Weights of a small GPT-style language model, trained from scratch on English Wikipedia: rotary positions.
Each number is 128 + 24 x the weight over its row's rms, rounded and kept within 0 to 255. Layers, rows and columns count from 0. Numbers have three digits each. The size before them is the row's rms in percent of the matrix's.

# q: layer 5 attention query, 64x64, rms 0.197, rows 0-31, columns 0-63
# k: layer 5 attention key, 64x64, rms 0.194, rows 0-31, columns 0-63
# v: layer 5 attention value, 64x64, rms 0.199, rows 0-14, columns 0-63
# o: layer 5 attention output (transposed), 64x64, rms 0.21, rows 0-13, columns 0-63
q0 220:121141118139153155106179124098134145162113110105153100073108105142177128132166160133132121125109118150109115166111139140128156132170111146127074119142174146142116097150120149155161146093136138
k0 108:119152100149169169121179149093109148164088114102141102122105111138170088138159133144138136122117086156116117162132162164132137128152110163109098127136156130125127094150112130159155142097129147
q1 056:134124116147167161127152156117123127127141112120162124103111147079162116099157142154155142157147123128121091178092106143134161109151141132128070150167132145130146106172135116115170156095135114
k1 202:130153098146155163112169137119132150162094112110154096102100089146169110145165157152130104131111095149112102153128145148122145125168099159126084119144157144123114102140124143172153151103140155
q2 155:110154114126145145099173127102144160169100117109150104075101089150160118147154166141121105110109119148121101172133141145130147132168099157134093114127166149139103106143107141146154144099134155
k2 136:098156085131169161131163155114119151151081112109147101122109107132152093138147136136141130137118093165102102160134170162129148102158117156102114119135150130131110098154109131160152152093163153
q3 057:129118120133125139145159121125120145158150107109129128105092158125170123077159150141142141124133118140117104162106086127107130139136130111127065137179160147093145083164155116134144155075124104
k3 102:116149097137135153113158144107127161170078109095148098102102086160153105148153158160125088123118108158125104161131143143113143111165094138110098139153142129129094109123122145161146152094127152
q4 052:137131116139198126156114168146098105165109087158136101116128120153140098108125123128137117116122087129121123111138130115157167047150114174105092133130115129127132148152096139137142145112129146
k4 066:083147093116153162138145173113107159131075128092142108119111107124136114147155097109156123132119105170098087165125141135113132121147120131121125120148142138155112095123091118152148168094180145
q5 159:150095143127108110154093133159107094087143140151101149178160166115096132114096095114132151143143137109144146088137124113124120116092159082128162145137089103120154157117144118098093114152118111
k5 156:153104155125094081126091111155135094095171139153119154138150148120097169120100110104123134125139167097139156090128099094127110144103146115147149132108107126133148160105140125091110100167105100
q6 088:160121150131105101160089109165098077116146129150111142179145158117105132106093101133132146153151120137122158073148120087117134107108159118107167128106084134136132161106132098113120133155122121
k6 068:136088154148119102088090124121149107090156124150142140115118139123099173152094071150158133100134143105149130106127089109141093121121115110147146119112120153126177115117128159089104107143101091
q7 136:117168118131156149101158118098142157174112110112153099079104097142165110138159152143126113115107104154111111166132136137131152137172099173122095116126160156140106109142112141151166140107135156
k7 156:101148094134164170123162152100134157157088110103143100111103102133155098140158119150135130114115089165112100159130140157127138103158101145108107123148155136131115087154106137155140160087149153
q8 102:142165125127126152116137125113132144171127098113142108100095122147154113126139153169132105101117090164114117147149127138129161103178083169090094129158155144139110095149124127154151176091136142
k8 069:115137100133194161162155120091129131140139101077109099121145097118156144113136123131104142094104104182124116134178129115119117113158105091116132145140125130168126117155126153165110161122130157
q9 125:148100153127093107164103138163099098093141143144098148175144165102102145117107094114126149145142144111145151081144128101119109106085148086143156148137101108117154156106147106104103123148120119
k9 154:149089149116102089140101110132129103100177133144118158147154159114100169113102114101115145133145161097140160095129105089118113151102147099152149139118105124132150159108152135098114117179107102
q10 177:141087146127101103159101135163104090090141140146106154167153163106100148114103096105121153146149142108143144081136128105122110129082157085145155135122102108124156161107137111108100112157122112
k10 215:150098152115109092147104107148123097100176140151110157148162160107101162110099117097120140142139166094135160092131111091125115145103154106148146144114102123136147162109148122098119109174111101
q11 107:146088140120110097139112114169122087083140157144108159169157150112100143124101121128117142158141139119132149095144135105119101116095170086146161142107086114128151171096143130128103087145123108
k11 054:131120150149091107096068141156153128094106147178150142124131152160098142128101107161166129129130144082155115105072116137128118150108139168135146108107126126084130137110114130097120104147113108
q12 059:131147122123069117110148127088061130147130135127112113113089067140150121109151110167121097103136123108135169084125165122114105145146095150133139124112158147145143123131126119159100149142101157
k12 061:129079141116150133151130141135189111118113150128144152109137144122156129155138135136113188112164094169152074120135151146112105137134149097163127145091137097152107098095149169120121129121148110
q13 064:149161153125143149111127122210093111102155141101123118120164135134102120141108078116127129128126128164126108136140097120154157139081126121103115100158148124126108144122101138112155175126180106
k13 063:100071091130156124149149131151129106123153115169156113106128143125129129156101157099124096139099133140157156148138124123113144109154158123148125141126101148156191169150101145128111172153112168
q14 078:141122138160125119177131086058163134138115111122138126143104162122121097112105178130099129089143098150147137131116100132121132123068123138090145145174128134116106143123156105158134143102116104
k14 065:174149123119144127075110105115081123147183135126098147125131119102129084106123140125134113096144127115167128130146066133126094134158109102137104137086140113137144107127111171092130114106092117
q15 072:107140111144087108117151138080119149154118148130132103130090143127151149115199142144128148151154117091176165120096139158090131155141139124186131131100167138112141125118140137103141111122101143
k15 070:122165148118078148154105099162149117166108133158124138105152099132154125157120123145134169102145134123098111116146139130121120166123131115085106117133140137110078118141210112159101141118139106
q16 075:158139149142175119118110176107095148112128076108121142152113130142122103169179101143133135110111111132132159145115113152107136182137115121170169147109131152112171134149115127099101126112115165
k16 067:128150113122135130113106112122153087133137123159090130115172131111104111110135118094116135098134134135109078120136153110169146081148160123060124137165142128140078147134146089149162107165128131
q17 056:164140170139183137171110158114090127120153103114118111138163147160116131170143127117159133136135144161102157154126087127104158137142131112118125127167126115120152150103119159084148182139129152
k17 052:147131113173108170128147100079137102154111131167100125114157157148086107098139122122108086107144122153139114119160140100141150093106145119112156145168146130120108140113079102123143122117118179
q18 054:103100120115099085079126113119143126122122089129145142133088078129161109130126130118097106100124127131157115153107140127155088146126141141173141111086148146080130100113160089106090125121091114
k18 041:144146135131131112102104152099064146108134168116146171150120106137144165123124172121138158120155145105118120150124141151128131124139112100102124176109101113144073170131138099140166120163095146
q19 071:209139139148205164131126141113100110144128135136111114141156132128108100144115133123139150123141127135111142091112094113125180119138159127134141124118090144130157127145069130132157151155146140
k19 054:118144128157186119161133148146149096137100122128143109123173155109083137160082066086122147164156121152102105126120156119145109098128112107128129143130135127118107111137093160139118140119154163
q20 086:143154140133123130132080117104146174127136063146162128153075082128103134121153139135107098083112136124107129127147116131125118115134083173095178136112123141156118161124131099141095116134127133
k20 068:145111150159151145124098127148139112109157137138093146151126120058104093075125158108124183093139125150141094127150130158170112093138151111115139133117146132146087126126131122091150096122153117
q21 060:137138140160134157138109135121134129123131123182160113163149134115129131096094128110166175141169136124081105116101104100116155068124118145061129142125089135120099103149109118122148109145144115
k21 055:114134155153103091089127134106172128130106119129129127137075111108105143172104104164133121097100139127109150131139065138154084172112097158120119110123140163093128098132125166125126145111143129
q22 057:108143125113086114133112145179074079146139142103103110076152103128147105140147074133131083116104142127154123121141154123130131161144142112156102129114140143142146132172111138142124151164127169
k22 048:131098115141105130149142139108165113118089140125108121119132145141128145167194094143143172158135107138118117124140177121103152093151117109140152151148140082181127162074135119145117133125101122
q23 073:129137132132205187133158131133122126111132153117111113138149144137115142100120121122168162192127117120113143129117114136103148115164132089114117153157087103145132176115128175111127133136148159
k23 067:143148095087101138162151169109174151116081122144136103092155168126104133107131117127094108121105141120120108107117141101158139150103158166152125086170160136106123114130114130156124114111175132
q24 072:090123133112113117126117142158155144106105096183161113155100084141126117132106135087112121113087129127102093162114147116167091077126099130104145130145118112133101149097158110115078132139114140
k24 058:142125117106130120072107148110082158091144156126122164156082116104113128086129151111147129091098146127106127139104090140107118121131154144155158135106126156145111145125078092109174131135159134
q25 060:100134102125106122083109150088133163128090096168144120134118084134124126095146127114093085102143120081153124152077175143134109088120100140109146127124134121119123137147145125121079144142116099
k25 053:103139181110127121133129156166114133117120164120112157169137101106144121156127139134150173141102153155077110131154098153128095184136155091127145132077111110149107115126142113143162122129155136
q26 072:172127114134121160167175112107098152157137164081093135117129183122111132113137129146128131101146104134165163134134109128096161162109140094139122149177163116146148125146141142141140140087124134
k26 059:154121133095170139184132081159140105162162117132106107111152157139154090133125126147123112143129128137129095076102127109119110115152114076134103142148129109124128110142134167143081175132110113
q27 043:131124113138142113140157160138142133143122135166116092160104162125133124141157167155128159189142120128176148132161142108136136047144140120150120160093113119149140164096138160109127115113140134
k27 049:120163120130135148163123127094136126147121149141133125126166094155129139115099102098126127093120123135062099096127108120107129174116135091099150095146140170119112124141124094162131167154187136
q28 060:111114108110160136089155150135166132132094153144114116119128103118150112148151145125079138161127141094167141136150200108132108103134136132174110141059133122138141154102138143141101124150112124
k28 059:112150121107118118200142141122137128116102149134142148144164114174135154120105098101121136163137120129080083117127143137106145155103125113141132122146164127120109131136128108150148148162212148
q29 063:134133111123195132143134164127151136120125157077101116129140149128092111184146145125127137146090115115163171137143132155124145172112141129131121123142144107154153178112132194129144126111146143
k29 065:131141106113118155185139097168125114133142128183093110102183157131126090096133116095124117166141131138109099123128141114115166105132155137125112108163137132127145125166110070111102138115155128
q30 061:113115131123118126103073105091096123126128114158126128155136092121122135073091153123159097125117110112134124129118147142151121082159089134065139134160105123142093152157154148138096098094133118
k30 053:140144150135145129116144146106186140098116106136111112144130144106143119115162131199095169104104168141122127128149084131122106138117145163146150116097113109151159113104108121116130085090113085
q31 076:130101113131058121104170123134103131138126137113125129124078154116157125134132109154140162154129125117123165118144152097107114154143103143173107147117153128120136077116178097114107136109070144
k31 071:127102140089113119133142115094173126141116127104142136120116115173151183119127134155102107118132131135157091107100098101078113145105099127148091145149135148103119104113166186141152148157154121
v0 125:109100147118114142139141126104135143127144123112120136138156093093139177103115079116167124176136098116116082103114090162074130128151093144103125124118133120119149120119161132146101138137153189
o0 123:139148125132120120153152138140093130133109126119121122124129145163138145163135081129177118137082130154104130125099122159131164201146160082110104088157118119117112129133128158129136188163134126
v1 130:105093143111137112132153112115107140134118101084146105136138143192113116120105143142135092160148165139134128138138164078128138108125114146114130164180107122096088153140147088135172101157131115
o1 128:127130126131124096153179100132164158140148102140153127146123077095111155119101213140095125144146161139138131128110131152134132109078121100103095138143132126139121146119163103139094137121102126
v2 123:153107133200112111145134149131147133114113097136128138133126131130126097142115101161111152138112140129091144139161138156148105107142137126107155130151103156088056171103109098140141084117137091
o2 126:111107122143131084142144129134156129111132136137130158113143190118113143157067159147138160186166126156141135165133103134137118124079130186115087133112136126139133089162123129120140112118136130
v3 107:117146124126131148123111164159125125080136117172095125133097155109157092146134134150100111075142143123111112109127137178143090152122158128122134110161122098105142139121102093128170098134158072
o3 107:129131128128178139161084123094137091116120181131123143122203154128124111142085150125107151118159128146103105127136093098147102103142112139121147130100102134145117109122090146165142107148162138
v4 104:122126101064142116111124112114169132128167144132171155113150119152131150127131118148127123120091069128109149117138115146180128172080128114133108107123150153133169136161124158080126140130144111
o4 107:107127147117143136113073157112090143103173105095152142119126130095130102109157104093116106102127159095097115130113147110132120133172127114131186109122120152103122077167105089120115120128116109
v5 110:108129153156141131135115139125134139156138140141173154153136076100125123116097046114159148149132084109118086161160111141130139138141109112143129151079131126121115170140117144135082126098136123
o5 113:117132108146168090108150159155103144128147111130125126141126153166110116139115055153173141164087113164140172140117126147121169144158159119109147128118120118150126102181136131109129119101108124
v6 109:088139123122125161127106158137112114118163168119163110150110130158137138119113147136218095133171104083131092114150107134113107115143100134135127136100140143115160152140141139121134096153167112
o6 111:139146139135152104133104163122120136118110167142120113160140093146147144128105140149165090130094130120105110118070103107153146131172146077075169144119081141154104141143124112141091130135128141
v7 112:080133124084121147142110081147162139103144130104123151142134128142158153089150126139132134101106135140158112101114176176106153133121126158068099144161128120155159128142114097099149121161136130
o7 109:128141131123178166198118145092091140125118150100143113139171141126154105113134138081125133113152142121095097123106092112139124121120105065145133129151115150093101112128107127117144176119131127
v8 111:114109096081136129111142152106104134123123136115110088138131153156118118152126145142148039109155115122105114098132115077137121145127131135144088124152177142099165124134162142127119161153124100
o8 110:154146127124079110115119094103128131155143119128096136133105056120153146099122156147095109063102141129119121097114160127130123138153103124100165143110111137117112144138124110185082137143116130
v9 109:098117158164131146116115122142153124105103123133107145154098098151138099126131089124101074101171162158152091107147114105140128136153103105107097176144143091148151086119131106139115149132088130
o9 106:150165137126127165170173119152131126215136142140100110132142126167167133112117096122083146118105112164128140105180123107117125126107131091100110150101102125122122135131136104134138110104128137
v10 108:122131109136123110154102102115088141153160130129129122125155114151156121095156109172166132125109159104096144140128140113125141129110092144061150177116167092145155116108117117159095146127103091
o10 102:143143108129138096147133135095081143166129121115083126163111114130155131137148123102126145131120138123169151104113079125156139141153117147161096116112126148099135118098137083068117139120079175
v11 133:171130144156112111109149121138155124133132157152149116112112140176125103128125160145106101119107111124114163130133109122166136142107126091181120103112160183126097148135129179091135148082127086
o11 136:121112118109089132055117142160148140093152135106129147125099132093184109116128143158132138123124161115112090146131155102134092111132137166136144148089122139116168099150143094131106090118130096
v12 092:123088135124152146158120118096144102118122146108140185156128089082115134152099115127147128142152120140097092141092126147100115071106110132111119114114108111115103112111164152101125135074134170
o12 092:151106127125135163133187117161092120126133137135154122116133174160094128111096084102142112144098131142147136118113138164086154162121172087096166129153149108115163104150136148110128127157124118
v13 099:122142123072130167150139115135148102127099121148154158154105128093128151122111141107103109120133136153129094121095125161189109142077148146105103109132113147123157158166129127088136104128182118
o13 104:114123137119191166145091119143119118124150123128182129098155122132082084119113149103154128099120155106088124120116130157124112134114116121104201123157120133119125080133103121152156120134133101
v14 097:123118165153086133106148121123125139118142078111117127106159126140156094143141109138141117108121144132098123111167107117112123119147098104085120151169133072082129118147134082149130141136058121